{"n_layer": 8, "d_model": 256, "n_head": 4, "n_kv_head": 1, "head_dim": 64, "d_mlp": 1024, "vocab_size": 8192, "activation": "squared_relu", "norm": "rmsnorm", "norm_place": "pre", "norm_eps": 1e-06, "positions": "rope", "rope_base": 77300.0, "rope_fraction": 1.0, "qk_norm": true, "attn_scale": 0.141, "bias": "none", "tie_embeddings": false, "parallel_block": false, "extras": ["gated attention", "a smear gate", "learned residual scales", "skips across layers", "capped logits"], "init": "normal", "init_std_qkv": 0.043, "init_std_o": 0.0, "init_std_up": 0.043, "init_std_down": 0.0, "optimizer": "adamw", "lr": 0.00142, "beta1": 0.9, "beta2": 0.99, "weight_decay": 0.2, "lr_head": 0.00381, "warmup_steps": 417, "schedule": "cos", "final_lr_fraction": 0.0, "batch_tokens": [16384, 32768, 65536], "seq_len": 512, "doc_mask": true, "train_tokens": 222400000, "steps": 5770, "dataset": "wikipedia_en"}
Each number is 500 + 40 x the weight over the matrix's rms, rounded and kept within 0 to 999. Layers, rows and columns count from 0. Numbers have three digits each.

# layer 2 MLP up, 1024x256, rms 0.0781, rows 268-322, columns 128-255
592464572501486508484496505445484506501492501505528465516471562470521459515516537476511494483433557474480471533512532520535550465467530500497514483576486481497505438525464501532480506577494470506534462565603470562499511464527504499491537511527531492572563439467520502502536487487524527477454532527428469539527518470475571575469475491515488532437554491509503494519446428547496489455638
455530514516519461537484508532483497570509431509489488523520445512506494557524456484473497511473452527537450539478500503479492496527444554547517490476494474463458472455455498474451507584526509532477456459509480544489463491478457451513523525536466501462466505540459549527518543509524534459458469502528495531526470488515529458498546530502504537516503473502503440576519512497513538537531
474474483489513433524513467511496484500490485482508571549537419588550468538394480485515508467507571519495436463449556498415489445541537459501467406551486449500482460490498489557515505517544488554469507486523495489431455485480425511520524432544449496503500568499483580536420507508486465507359496420539493546491471536452487449491481504457519466466503514459510452521453503484499528445505
535459483449481470459547526481541501589555515485546536501497481493521524591465485496554487525458425431471506565561492511490519492497525554472583490557496543502468500518526514552565455482540491518506473525559434441538556462495489522500522510505478478480509508503480561537401551523508426585438465470533542582528501417455487555490494494516573508481489482525473492480532559512462460486513
468464499505502569424518475528582481466438488448497492505548425446484522526457410486466544474516566450510458531498516474541548509489475406462578445638500402553458537386473493483475588531526537540504454506591494534416526509440536509478455476536517376533532605510513529512512534451457459469461506562504469426515399571500521387559571477550587565490420402444552527519572503608495461461551
534496524554502489492504472492531507515491486471534539494512480492466491487462497457497523484465486498454480540519519509510493476496496465487499426481514505488477548518541552490491481533534489468577531526538487463469502524505493480497510491478494528488528517499478492458523518493487480514493503517474490538493474511516493493505509543479519568539493448536506503528526451514479526481526
540479528458490467493545488502541571490563472490551559482543535537468457542468500466534560453457547527447508515543472482504532521524491476443547485506431443540455465510566518545536541502489514518455505529538486471431536483528442509523475497482492543554537451474558494528490500479471518538510493481467508468500459536528586493484489520513585576452485450464515534440593500511413528469565
568414481431541500488524517484495529547525522398507501549599484517541504535544434442476469546510556491497532509493470458480572499462579501509518507499504544485522475472465494503503479489547372482520451461506453520493464534480465469509534474441463557513452488466504509578434540478508548440453441507503427469527494540573549464481530508590541491475509412545518532470469496519435475470520
534471457563517421502521479470484542527556488453564528474519495512468448521520505501494459489445560479430492507504541461537494528529493416538556491456486538513476432523514504490490520496496509464424495513505525501490593509478485453504491510492475500523494475561453474486525522448470562472490517512524448508413488516595478486469539594600554560522410489511530463497565507489464520521488
471517498525537556463467506447449510604481478468586522576507439492522472451471488489525544509542512503526420466576515422508481450482568519459436398622533528509535496507545540512489521541543495514528454490558507438469587490466519509517539500492459452503525541571465519498464485430439514597444447521519531551481539457525514540522543519528485527575527441508505517445479548460547475548509
538450469536519495496496517481452558569510541388579487507584462468451568472483449556502468498522455552437487538561531487497525561542483453499541482484445542506518450497594461537464439529483450476485501548537494567483529552474476445469552419484551520538582597510530522504504518473413516543494451513424493446516562493506519516468401493513551522571421511454475518472506501557487448511552
586451531538466437480452531506548500579540494482493520498509516497498497481538567417578482494446462478436382611607504508518458472397498508485504501509481515438556535572445498520517521517498447476596503569509414536487551562497455524526574568474468538481464479465588493491505586485490567603437506501427534460579460502550497477493472556549556496410501431523472521436566483459473429478515
499502436561502499487523405444533600491477534485595572484526529510515499554507465499485448453529533585515482498535514499501481471464495456435548468510462478526524501524542474499512474497452519476512472526481516565460516488483480532512485473509523518538465537475481471479512529446441503529521502476503503496491430522544516508488506553479579552458497501454464513515485527558483508459471
486506458490471527507510566513484530467526501438546523549490485479636479556529423488521581475477561466466490485508524514493486531500492525539508513481501472482488511475511480504511464520576502490470452590535484464535469568448464500491498543515466510535473562567515525496493499490511432547468498492474475533513467532470457515488540465537476499510469484469550544416518466479485510517532
505492465456489489507525524482491558465514509487480429470516473509500449552508455504537500488474473506472492518475528493526530549524523484541489440530512501518485503475493576526478510480551524505439505477544417516445538533449521471551515455488521513598495521468482498541507468444534530520480493440473498507523508509533530446523466544504521512484488501506499510505535564527474500441604
502504515501519489498526496470502506515512505450560500504537499483518509524497459514525522481504521520490472521517504479507518541495505506473534472511497514528498491506514509514482496501494464508510490510522482496507499510466480504506542504505474522480496493511501521504490503494487490502469481490493472468486485493515500505487490504508540527502485487474498507493499487499506500479507
517437498497533441475491497490479525510520426498537466502492504517476539551455480516452491396583472591516437497498459503444493545469568497479509475496444480489543449465501493496539473470500458492533485453570515502514503502489545535510493481462494473482531501482525486475434584439455518516472513424498406518535491487486541461436433529466487502491494466494441509477546485537493481413592
479461463491495546515502468496509522536538538450553541450519389532503514514463540525518479496494461496484532488472443502518478454480525479439534403463463511542535540560540478472479459593541484496544525482501498528454536489478515481532543478557539536535544505457463544489493548409430493475493532522456486484540532529549576507515488527498538507453417437519464504498541506558481537488555
569498592455526484528518491557514536568511455441558475558521474567514497507486445487450504459516483552432387442614526519469544566471553506483513426547402513423578476503442471512499413503552487530507467565539528521487500497470477513521548562478512500526553544453514497533487531442538422528501535481490434510566460509439519499458402498455507497555535428466474474489495467546417374469500
520501502503528477493512475489491538529492502492542507512499469518524474514482509518507513500483485532480489513515489499491516523503508501491512483484528464523476509506482513466536499525489456500478558518519511497467506495489494490476469517483499529469541487540498499456458500458475458523465503468489507524512484488526501500500551511483558543510515507530509478473506503494479494500514
580484473498467558498599494517423475582552537493547485441501528494550565533538564522593419465467506423458435547637526488519490551486525497389567428497552462525547531527603568453502548530527415539430513531486534500512502492511521499480537479489388532473588630512538528559449469451470401463482416554510435460557502538483453539481492473523501531432490521442466423546499449586497519550550
601444488476527454448532507415525476525583458463540500494589502529484532626527525546479538446492441551519481460556566509519455505478534558482555505516475531491506487527461535482553430503448452449551451481539539541551490509477506531509519505542579573491489456482549544455482561511486512482456461543527469604486489511518487505514548444559575565486438404453499493424438503462537422531583
498477510509494506488525514492499525517512471488542504500517480512497475527482488514500489498486525505510474490517500490495485493506504497466508453503518506518497471492536497512496501529495475514477525526504502504498523511487486493503528491505485528531532500515539537502477520487477495509463477513491497512505481526519521483487514511520526510481493480466473519493528481499442479491511
655516578386496518521517502426583493585508495443505486561524330545575524485438528521497519480547504532449457529547455442406434506452543485468466494526473523492597507518540559496537481578489484481494553479521441467548578433471489476535491534500472532517551562509512555534507601430477505450530448497519415481513562543551451516412430482501464496505515467570486445527522474478449452483522
517377497442504534471579574519596525550509481478533459535527477404421481547456453538526520489530524576417463446519467475428534475506556524497467486504486495564513548438518546569487466494551487441455565525498492508464456504419491545549579484444494517543535521467459456510470520486503548442481489494517418441537528448473568541526486513441506485469451481488474466523499517522477488474481
504475535466530408511465500584562499521496498457542543501487547476534523473464516493541487481479482548417513491540527434570462432466536438482488518560530510545485445494538554484497513490554501524503537532506525462435539535412468518538494510502426543534519518550460556545487463370499591498459510441496398548483526557530553509467501481527454467433448521538480493445476468522449415428487
444438520528621471473484439413508567467536438464570506567575464499550548538486483487509434437434510529475430466504445480321546568513523489501469456602433492455483426511453551547568484557507508520482466516543433432445455438498476494497599515473481496506509523454548534528503546503511475462519476503498463513470447548493475531459539533502441556434525451500520522494569497434405518517599
468479545481461386490483530583472567492544459449545471501527467445534485511522416549553429522477481454504480471535431410464472541447502435514498477459496515569441512515536493520505571527577445467513485492498477580519484534479519512525507470476490553569460493572485601534495519491458498543502492448445494512517497509494500442508447485515441548552439466536429518458524422499508350503494
535509431466459493547526494517447507523445491486511526463485411529549421561513446475502490483500571510508523550508536442467512369523421525465606512501457498575468512532534509565486554528504485516480527533567524550468520518387537529576594494547471499542553546433506576571481584524481497513421546405476486511495478521503448446493499496504645545514432544476485472439538442490462527511548
481508458479496423499529555475500502535553508474555503568545479524543497489471483485470479504519552460477461496560488525526547530509465473511478483508492526432517465515560523470535444510500437537444419538534486486531609418472473507605503487557530563555477441524505443499476538515464450480450378473532565543454536544466540516488500485543511506539513403477500577503492511498478447466563
487501579515503501546539590514500487554549455487555535434548481507547523507429523467548551459502506523472521499565542451575490434442531468501502501574439523481497450506492568531520463564422503512460468457541467476526566457452487508506524530527536473609543497496519521469462490472482516453503516469432391493555523492557592490511478474581555546485505503504500556566428472531483381516531
527501530521539380449493437509481514587484473511463458535483474444451431514491473490509548500557456557415495535509513408543502526409508567534490407516452468490482482521569528485502620536483444467501482560542558523555475500485517555514508481489521531469514560512523484536449539499440464550424504490406497532558548462524488387482568544575546494454450509534469502564546495517506529466573
488458487572560501398495494564562485516545488448534543576552492483504489518517451554464451511393565451364407501504573530435453534459562455533566490477477530466464505534467460462486504532541489440550475553552479516490537564417417506526538436551484469513521501494443507464525494460481427522490474573488487557450430496566619456487512472470444475473498519465461510540479461472480527452552
528459415465493488553513498580477514567587443478545469523534498589480451454427483494495520493504539538432497440561481511506481487426549485389537433516533492529535497511516544485516570448500507484434465492529494529511506524451441529544476530525544514595498478538565479467388535439388595502458417461511439496494445478479488539414454465512482505583438500463473546448485441509452501486545
529458497545505496531535504509495529637551457465563489556519497498536463515427532469543546552444499529400505587479427473571447486454540519508485477503574534499555532503525538433536509524501504433461453526519478527495572571453494477512489507546484515465473472443502449506480544503462481573498487566491481455549475536493578514469484537491534473504443554526469537521457436496406471554530
518492483615498476455499462510508554464585509480556525431529511543561505554464526472524477454419567464459466517492500432454489522487517503439465491479464550555508476485504501494545501547491514447476551511566450522450510429496443517491476471554513505533546521491447488492520537446481551449503551509414482523497480538489522454438493550437506504491535496489463523531547511480476494488568
515501504468531561472459512475516464539550401450469520516563488492530461486479500441537537439512512514455503540493541512495544572482494458505529453511519477547460442475508519580505618513545502479496505601512501530436517521433467541527555488553516472581508453497546500514442440471481516534492482486492529500461550571485497455540499512520462574537496499478488506513518500476436492503514
452510543429532527484478482449587528449526471401529558475567475461513470436512516529477521493478515406454543481523511514488521475573454431532497508469480492497484457534460544550514459549478510428522460519562432451539510480325545464530566492552578530504512500521505501465483463423507505473449532519462482544431433492517499485519578519503427428515550435530594485484541487574498544430491
498499529575450464508519515468501530514449446451555443536558524520561486571523510459569547439483506531426453499568498442433576537430473484507494472565425443505484519549514487538443509509478539452516544549494461453501526481516442463494484405520531513420457542579459466487508525508504473498496482495499462467478459551548531467540530472528478494514469520489496611533525495462415476494495
473494467512528513428545516480468501508483469499558539518516395470514515462519457516514521461445531470500504499517539457517529500549510515523454508570457520466521510462589511533520510493439435474524488507537489434529486469437515514577533481472529476521522523588505481511387545512553505456452494509515404529447480462527480535486517527489472637518463478447466456557545396574504510543556
487460485512487462548496512520446529550556522396511526501610434472470464488503472415538559444453545542529503545594494465497436398464494528492607483516539486490558539505516549434550429530497447562552438437528473570538451526478471567573569528565475587513453532460529517481435516484537465496454460502497456516544455485549472496550452435470595536473514437458473477500541412506336520461545
489469499530506396454601508496512559543500520463580456430530505509514575563480458553517444528472464501470469477512424506474525471425491473412549496473493543531501532545560483551486485483530468580484549518559426547485581527516497508502540509469491541530513511445493511522487472415421492475506529476531512528533514463510543468476485517485562530505461467491528544434471489483491485519571
492477500518466562479501564446563544513548502477549528493523523497472621546524492530485530499514508462538488459527507538512520543529556443466480481525468472509468460513461508494501567537456519501395569443517493518520534420481506453475464499499542510545500470540489531477513525509499367485428524468532488482494527560521517570512491494522550486537542496539493524512521545520456478487517
527504468491489495526520557528537541497557527495518509502478487544481487467434496477448528595471489580511489516485533415489550507407520544507534486515514533531534543558527461515459510492534450505463490508557486549565552558472519508466569480443499462475512450514506518496495483516468503503488484488495447538520507468457528508499513500494495500528417494492388575539504503509499455472532
517500479498487409506534496472587520482534471498503534547535480538478490465467453489493517529496549438436516469497497510503549546427482461474489432518468480450549463498489583561442566525550507506465463529596454567544513545483503481434548529577434487580557500522510467511439475420481447503486481536485453493523538512492469498552488503467557482516477522410525512532539498488501496522621
500429522472512444521491463422567524485507503493536513564494525453552491543519465504515480422482519588492495517609441544495422526496526517426544437523465563503469514569478470507467498585502485548494481513531485503528531475452417434582483490488495571536479567540548505558406553414492542425444476511458435462442425508465559465517452590536510502505497446496501523487604485479469555477534
518534483521477450554519564480458600522503477484481488475492494454463433551455526466483591415517528532468503423498453464562460541459473473452517447480474460512441498469487519540499527526526500451435544542527465518444504480523481484491498454497509523487483457462508501495491501563505571515490496447479520476481472504494502435463525547468562531472461490507443517518505550501482539472510
491508502519527484540549473474507492536483483503507548543459432562561460486472456515501470437429499514520443455480522486512491464482519453456498504585503475398466431478540561492485484502495441520473544594540433462478509528455470450505602514509589480531576507512509495502512589521495492495444478490434497511544451439508458528486522513591479535443462488452510499466469447555494511495514
540482465544495530521525514516501536480532439436508549494558449538511578490444490477506524541516508516517482599497468530474395457497512535530497473495535496472479442444571519523519489532517494540383489541516515473488577527463452416497497461511491442445476466518460468569501505523502488494487430519462504424444526512542571531524464450472478564488508463514520453470499527521461471560513
528481466510478518540487453519518509467553517512545482567528531568510515572496441517551562480546584492520488494533450452480475544519560478450551490504481447479505446530523515433515502601532510454434507558498437439401569507480437552583545442549541469532488501467514579402510468461410534470453417479475504423493542510511511449428456383513512541554462548467511490518512515497499518518525
502433557482522419501581498516492537530483599488528492483518483558529446540480508507550510500528544464539436525547466541467577500520569543466565512473405519530409522461476502577455489502519457481448526467541480477477488460473390526430476509480442496474457490523534527514517496481515487472399487458552484521434487470564588476488533566549504478521468482567424465527500456522489455461497
528406534499511495532428480445589536568559530467534512507517537511531441502438496451560552471489511534537492536554494538455499477524453485481486431524525479518479463470449477603518490486519543457532443519590475413513493498519474429451512479511505494500503564476556590393507539527440627546475468498531484461514554465504498569497443503537521535519518461417523544522506476477469475461523
450489424542404503534548522512484481535549488464520491390512461486508447503482471442565508481520525480481452528567503543468517548509531387490517478541473490468523430427529537539556539512525510456535466547510483569473502501528421469600520418544433444597597485503510480549484593487489466510462447486583506530531473551501512513475432557610486475451555594429552541505502467503514529506573
558447508570541463496541550519483520533496482472533527480496441473510416492532442467521524468449481576448460548492497519506506516457582443480539468528389523458516516500554507507555561535516534509526440446552509437488466535473460544539582481518511453542530581531453515522420540547525466452423432474478401573529503525534528528501454561520523506487446425396442506548553486530489446547504
513487476509445471530543546560489481466475436466475558505504468555536473559423443455472506467470571547384545490510442462546504542445468514516492484497444454518508529471463542520557467545510525474469482492505432427538500521475490478490530516467459532501485438486526482544504541502555523486475542419536439445476507487528558437453463520475472524471406462504454425485508435474491517483474
# layer 2 MLP down (transposed), 1024x256, rms 0.0708, rows 268-321, columns 128-255
506539475465560440532496484477469556533539460573486455375476512508493473425507503483531543497515527537460504590479462560551525489561525471500562513452464472480424529553527466475528425468454516521514517487520493488577558537500511587569387463513506518447505489417537500496416504498512535515538530435426509519541486521514511468508509499564517517451521489477487452409484551524499492498475
516487530532453516513527523536563543483496479518511586450446564506496547470534513508452487508486544506652596440517542465534490529493499508499491489560477490491496555492502523499453489508479534501488512494538538494475506503519486423544446495459539468475405504498460489513524489519491554415468529561414517502512487503450560526550533491537512497477520529478549459547443517496451478520526
536469534430441513502552474591524542454389487442505508486545483560421460494505486446464482501484519465473489422526447501528527506527528531560476496547454490420529501521546498500493552585432556539488513497543491487483573560456460440467500517510461510481440541426489493499514475474473585505423518512470509468461488542533549490564521537505526481544584544521478470473470542520453540509489
460534450513491521523488541501507574523472481538504507477512578515537539538560479508485519482533441483557513497508570528577481519435463474513482519568442513499514515491529523422469507520448493494499556471564452501511494496551584522466521530460493492536478499532472490554454464501518473501484450522503499520504564488471454558540534518456507516524421563474476508538495440466440504521526
495516506556466614484571532507533458474493447508480538493458576539571555496554491525537559518417392508544518536562571464540508447594422478519424508409616458479464538496506461464501496484468500508597447480544519432516425498607503528496487504516509550520558497505482502532545554452485548436501484540405571500445420347439561483504440495478441509547443541489565505474538503490551516500501
525450499480516509501486481543477554533476490514505453506488513476489501506539505452512527526496500522487475536502489527465507534465509485500464481490470515487463503478520485519455550509506521551480556493491481498468541510535520515480493479440502524479477503542542525526489532499471481529537475459491520519516490523535474478462522542512512492483531513500522496493495518475468509469542
505453447534477483537497513522464532485466507505423467458523480499493470455513525521501458504490498495514518432450470526503479486486501575523468494491508492532530519483507501467507500509519528421467522524489453512525542494483489462463511517501509536433437501508409508488525444462542572479568475487507473452490570515522534516543546508435459503472508548592433454466520510528520528493466
509492526527480463468507485528513522513486501489533536463473463505469540450517507475402439557464469518606476463520497474533531511517527564463559510496502521476451492499495499412565508441488495477456506420564517464540478566491594478492433484472472574521454515467482519499423580521440505510476522466548459510562525469477560484503468516513595529490602549569558517581487548521484502512507
498511496462550545566475487506552492541538572554528459511499523540475532537504499488527491456480573499528473462505492525464440462540493407565429483458460478420492534494504544532462590543494488520526533543448557507457529516431482540509527481456502540470545495527404478496474471538503461578475444469506462542455550514544460530452422510499437492478501569498434464484538491458530552517460
472458456478473498510534487544515524496498537381518436531580526554468436496492481500444514526549452460491472515459554397497447469562507601456445491487538550504588599505452454562484596510481531478496408499544505493512468535486534507435513525563496481555514483604481460435518509537565499539410553472499488517532552447514562516491530460545513433515499446518450490489406473543362505521468
602521549516462489475467435486529497486521539542509546492506573526440518548475522536526471484530521533588473522458538484440556510514475547540514497518479527522491402449496524489465466500461472509570446509430591476510448452604484465501519509526517503486496523478539478533498480531472528493608531450433587422494540502524521516401477558494491523504493481515484459499488430454535506576532
488508474444437521513569527517473552570503611425542530508552456566502511556539423539461456483530482655503486490523525560506470428577524552525468568490484518434554593566510477492390417501423527516456486532470537405484470574516508496575499536537480432498489520573407508522568569521494489502573525473412510498434488492445507547542476458475482535509594563562458482462504486512477437496539
523518496514507525485496490513498469505466501597458469461442481511476498481510487516500490523552504484499495492520473505544465485515614497544548517496485500504489508515531499457496533541533503514500570468493509547495514451493552519525532503434535463451531495464488532524461477462474483479677482498458504540508558509479450495500482509516461462516479547517506509495475554494562490458499
505487528514494486553479516521482487460504454572538548508447514534526446504482513538570499489497494475481482487456421473514561524466486496506449484351457476448474462531488530493484541546518538493518502443508468493432470493524473489498494543525496534539508492477489498503536445481489477491552572510523526492472534492525504546430552543513493491467586501489488442501534536551538483500427
445531516559489513577524562503472463498515486523501531457494567498515509517491553485524545476461537514484480539480480518501525534508476483478514500511463460466454480443484493505557476475500505483505516504492504513526460458539473510474518536536529487492518434493495468452503478547524509484569553563494515451453485480557475496446521498483543560477527516473456432505496493490534455514470
550521479492487509515472487503496501506502508497496522472511518557475483502495481490482503502496500515538494502493489477531502464504486500503502505489505499492527474516507488488500522486471517508486486496480517478493482495521514516498472485487498497514495489503530496483489523507505495496509497492493494501484503480525508506479495513499503498482507500503476501505522496490504494494504
468517507478511454444538453538518522498514494531471538505497542521458550527506509555452492469541474520572577489400489514532510486535559506501551510509488530476484480489490506531506547451510462544485560502484465505554469493526458492465508467472505465517467425533561462552493472489561513448474517486535509491535521449470534540462583433510467441515513546478467518477498479478514549485503
493527497479475530506539489472504494544457511451492473548529526452578454459499486501506483509591473506504504508520544517547508551530472494515441607492600515499496523509409495472497600492484512487498497506501466510521512508508509543512533448458522459490512460490475441544547392482532568506488450502535508561502547487476510517552490471498538532502494539505430500492470528525422472528458
444536594554513479475434498510480523549451494520469457508536481487449465557480508445585536560510547526477503474525444536517426461563480460488526468482511514419500493557603435486550536484496458511480459506568558508540519457445499501473456494475518516500576492528445436536491566440501473586508442534545453491509516472453564480508479529451499480514549573449504525494490510474483492568481
442526467496520510519466472542493530491493524502506482511477502510478505482499462501450481492514480506485467507469485501516467522520496475507495496514504477465495527492518492488472529507487513497485505506499453488531528484471532455502490506523514479515503488499509529516479490528477470487500489482480531525507535513490510490507451482489461503502474516504450494518487498476517481486523
520526395601490448577488470478544514481525411465479362467537561557451523562521509519485591398519423485528545538507574496507444541521502456516519523465506494487500471506494487499516496442552552438399460583576502616582450547488532466515470390409480534564531516506457539580526485496499487421455453518496492534547557525535559513560463472445497551546501467520482491532555472511479486465493
499482488490468510556489493479610623527492462438508491531536485516495584507441440437386498447446508547500543481415527545453470548464417557499469517545466534470562509472476424505506534475515543455531465476531511513504478474488473514496467492573501584463539457498511516485557530505457520420491546459462497528570528510581428551552524548509486495503448474497491619488593417521460448514563
490518546492505475519500492461509524523503504498502496493504484481505510487469484502516480494503507483506524498484501485494490502502492485507494525505515486510479524498502516495505484508491474480502506469511497511502499464486498481470501536496507500502475488471491498490483495510473508503509508477519523476484519492501514518485524513539480509528522496512484500467496498486510472486504
532505488457456453469559456513540493541570589437533461485540510445442536510472510440403477463509490490497500517429543545581494568481508515578459453596595491532570449533488468495545460487551542561519460452500506482510538511488448458520558426522478435574538538534475508416469511491541574511458551491544553525493577486496481532468493416444476416458530498499586549533461498482456547475506
408329495432483487494455516496512429478457541539522435498489506454462437573530472497500520596546408468507493510473509513508520443602584486485457485475502504437489538511517497505508540575475515525509522586519488463485470456497535427544499523514629521493511524490509483491495455463511464471561510472515518523427443491495566510474532529494445486482423489554528479513546542523538524482476
520494550474480402553500473506543534424480436507550459442570533528563572433461481491471506482482537581482542477535463545506495528446430517526509529511483503435502521532550499558465509422557473509521521491594481512521436453563466473495574508483473586501583562529490432476527412488518615445496526567506449487455537517440482494446543410535474536423450442445494561539462426544466478543487
547560456464426495536489493448432497442431452471539484440512558429443434493480463482485512483516510547425517457460502491510425476498469481506442508468517420606495567510559511434470538478532549472463491504533458578540514552511500430487402523472456453536498505508482525470487472538551511581525435443483503486561519462430427497454563484464489498400466454470473510546518527485446517505497
507499517502504503562475521443442592487431475490575518441512480466467442595497510534452499606450478491563534531503417514445479516576512477445531508487536483474477579485513424520546448528605517472497467476490432478525458439474509505438429584456516476486478527514487540460490426534476470468467529508530504475452553500434485448492499505550553509480538486484460537492470485463516469558425
556488463494408399476561543507503446484499579502508483477525448474485477494565488433490441418529458507548413470487481567465476446581483554579479525465520557527517494479482510442524422571503519502505511528520460422598505509461478491553557484522478450485564582521506455442527519450474424565479453517540538567460515522584471599514498482479435423551546465458413572469502485565535507556450
477474509462502500526465526511516500460554512469505395544470489484429463528502544445446493472557585475512429505484508520515549505600472382511531473523570541476478530547548482475525426456516465514408471509499493440506501572474463558481571519536503440468525522487484502442533594547514525493405558450529508492618553457534492476504513478447550521404554440541511511481495478485516365494523
494406490454517475536535458500517434506460542478559577537509493396530522463497489536470497601537548567483451473603499421529443503504506565590477468541457520451476507505559478488563428519449492461444548518527487568501531500566476510522585539485559461525502515535561472503491486594481495488500442468579444580527553442550544502497553511512479516565514510503512465471500537464470469541427
552492535499528529533582410559457467483499529543471457447504539561466566413473513490439544464486458508484511419397547511487490560542530564513492598494502534549437434521466446417537525559469568481554520500459512406553491537418579488449504518455472502464491553563553504529438483466528390424432513554531559583486506505420509489484538495475555436541514553514498547501510519560492511516496
520459522572513564534505490470466428468514583607449441570459498507448482431526535468493537439480523523494424551507487560505503488450565512504466563527476479472443378555465472441553445411449578511472479535476542564474517491498464527486440563489492541591452496543489480463533529518508437575644524458531546537374474512569553467519464458526491434487522547416432473507444544504583525497473
473574500529506416483459462528486503544481443445528530501521467575508513488496523414462552469509520560507537443548471471533547493463552493520531461551525473546408508487519422545507515510535508533419514490507483459406455513517440522473507518482467500437505544553441436530474460523513531437446560513468560423458514529518541556525408503525425508526561541584450505497508540438480499561474
527527465563455466564527413494421599563495518559551522457415539524523487555510522408518479432501489472481435557523574481510472480511486433512531492541479483509553511503508477495487526432540414510429486497518482457493528471534444482494554540456485460457582557493461428549481471537487597583519572499432488466587540480477536504536474489515520563451533561512494469519520470490482409505550
435576553548535432466507487492527493475510463577484549528489490494502517467514477455482510539439523478486515536539535503510488487524513518519494513512515480491498435517557505540465476493466573505559557510491575463475473475527502500468520562470516494481423528560482456526519489481540479514573503480549490503454471512465510627459564497528581519530453502467548504491494556523526470458459
505509477495500485496434512486496484523497509449517492452550545478540516587489453496399491505494492487522495499516494438522454528460559502437514535556459523493462488533449529419519502487442449487551504498479549517516478423471484586476449491499505554525522465525428576495490537459514501447472471490549444448563435500497565453456473504491509495491462519524437499470493533456429570481455
571527500430477437469544478538472620503444592436588458516539463505474517490472504514414439568472521468511406550554554452418495485459527506533541469450482555468517487522550446504501474484537519553516480526489478443589583515537510477533447495421457479520483463466483520495483535396562507444423546448472589481493559537533573439454570466503457498564557529492569510465504564510445538508520
398490512477454471495505498467456524510473443488485474534479500543443483559523422485501500507550496460494440480463454475477551515481440469509555535492504483541482529508516474480517459520546515553522511452580488441495510442510462462496542441560544571556505480522447479511552468511513477541572538499513474470520528466548533520496511454560474497433448504495514577557488473510485447503550
454498484497479548426509529521416449538484488496534493480443488507526507595471523515527529533449489500474444402560511491489535469470509516530493536459521480526509471588588386426472502447464460462550470475515510493421565494564559446468461420470526478505520529453492511463500474472446469521496530502445536546510514507541524475509477585527522558521533513479481524476496489477562441402487
524470515516520467486468432431391550507460499478461496515482517454533568460520479399480507531481576437525523488478500539540569481470488511579463430475516527479471427566561500439507445491540529477488521559550505527520483490507513483457595534470531483465529538470483520517482488519457517526458466603513480405422551488467569514506417448467429480549493530501436520541495589552512536429507
566472518442485476482543525507480513459455477458439466521538542445573538460462529481498519471514521551493487511473494498512485463553483457522432611541501479528504556550463487488539489470466533417487499477521474503510454474507478508509499484436494422496543486511435443513508453498498460502470387511534456503476594519524498498546510534496485474501505502478417516531424537489467459508457
454517495486507492450485510469545451482547496504519498504492529473504495510540491457496495513503498506471400450517499531466562424437520443481533435445460503431512476474480529455469536441421477555444548434473559539518495522520574540450538511475463493448408486522528482548554487499522461546433476523536514517520482516572473515474579462494476558461472529463572510472442510502485469455396
460432459506476524546487500453556471466540461639460488505444503466502532539514508493445443456451494491485437452500510503490527533509466533544417536446520472451508489520526483524504487526557458473518511523544445422520483437545522534448470486522476477520537518461475492506456481520453455493587528484471534502519538502484497520526505473498484507521499521511475456465552466529533487454536
543495469444483496507513526511419502512527438532499427470482520426478465479522478446533480492401492512547538518468443574579538477438487474501567522435550560485449453532427445453514535509514543512552540455496469481550540512519488555504423481410495536491484444485570520498533488355538529486547548474431546515493517420451517524563594476539529444511540553544510516551527497451453497497538
565428406501452449531470468527500550572479460469549415536513456576520465485463598504448474485581477548447521501460467499505456534449530541589498459494496541439558508521419487505458581456422485503504479524513488484493596475502494457513589526541477577517538544488368490558555558491485533618503531502491457487597468472522463545514458459483484420501565522483492452497511527483520519513532
536455529548497571438495475534578484465460493554500529512472557521457538495550498480434496479491487489561491549469460538470479492450509553511503511495472479444523455502493508504543495525495524540487486488446479509509485541422527573530525505481504503481510563446542543438485503440468473497581496457499467535508476561540541476458481544490480446469519486490431518520522460539529485503509
507567485482418580462549500500521474490548492571507574509491528471545539456451455509536527575611535517487498543527508504495486480509473439502545519488428552569548544518559489506511490567599567477497497424509522537539510471434494521598535518470450495490495497480557562523546509475556460491454453528531498492518512533503543469555489427438510460517466489510475525484577510471584508429444
556492520423528512493461522580537537500526497409430475495476447500603541490405456452586448539505511525453478472570471551498480516548549494492536497412525500496419584450458470529558522478434536478451501428465501540468546538504404543507502416511472464431478511388469488519483500523526426517410518514534497519580550535495495541550495485433521516471513458462479543547502516562515521500473
518433490485488518566524547455482531515476513473484531447510452587415572454601548522481443496515398515408498454482443423445563482559506459431521556493497547529475510478505491440476569498469548501489499522475558586483515573436537466467529487401599474531472506530612552478548516506548502447475494446480438487432459455476505481508467534534512558532490533545437422520488455546437484428495
484509499537527463512481428532534494518472463494498467540551479566499441512496536444474534466505476486548538477577479470513554477560563517511424521583477566435521512513490505491489536564451516457524488523472445537479595483487507457503539595519563519524428567576518473488487432509520585412469482507542412498493490476433425561565492528506481447552419469509504527461518516508468497508482
466556509514506524421466400523562464516441566412476519591528524481513541528473494514489443507484516538514485540465421519417523492498588579462400483516507453519532518455559531479520439519508580439570432540469463528454493523449581510567504547471579523515468532546537465515527471575424530487451471459555477525507571502556567551517550519472464485461536426419584562436543514521473563518479
550495493498449463522507518516543563509472487457481542449517455439547505519501486477524555557605525560473477492500445542491559581476458397504543401564453462487494530652497539484528505481592488550510557431555492460505457546581432536529471524480495386530515514529515481487480519552452503492520546477436464598479464499442478507538579509576493405551559531491467460506422476527431536499536
495583399531476509546518540507514491492588449500463484508472520466545406462555537480476481526499542579486494458574547498443496542483479463453480560511496452502505534478538519494538513523494518502513568471509463406493518476500459378472508522517560492469505468544569496535454477469519425519502506562462529457530519469547503476509490495408443492499528481485553559481517431485583508411444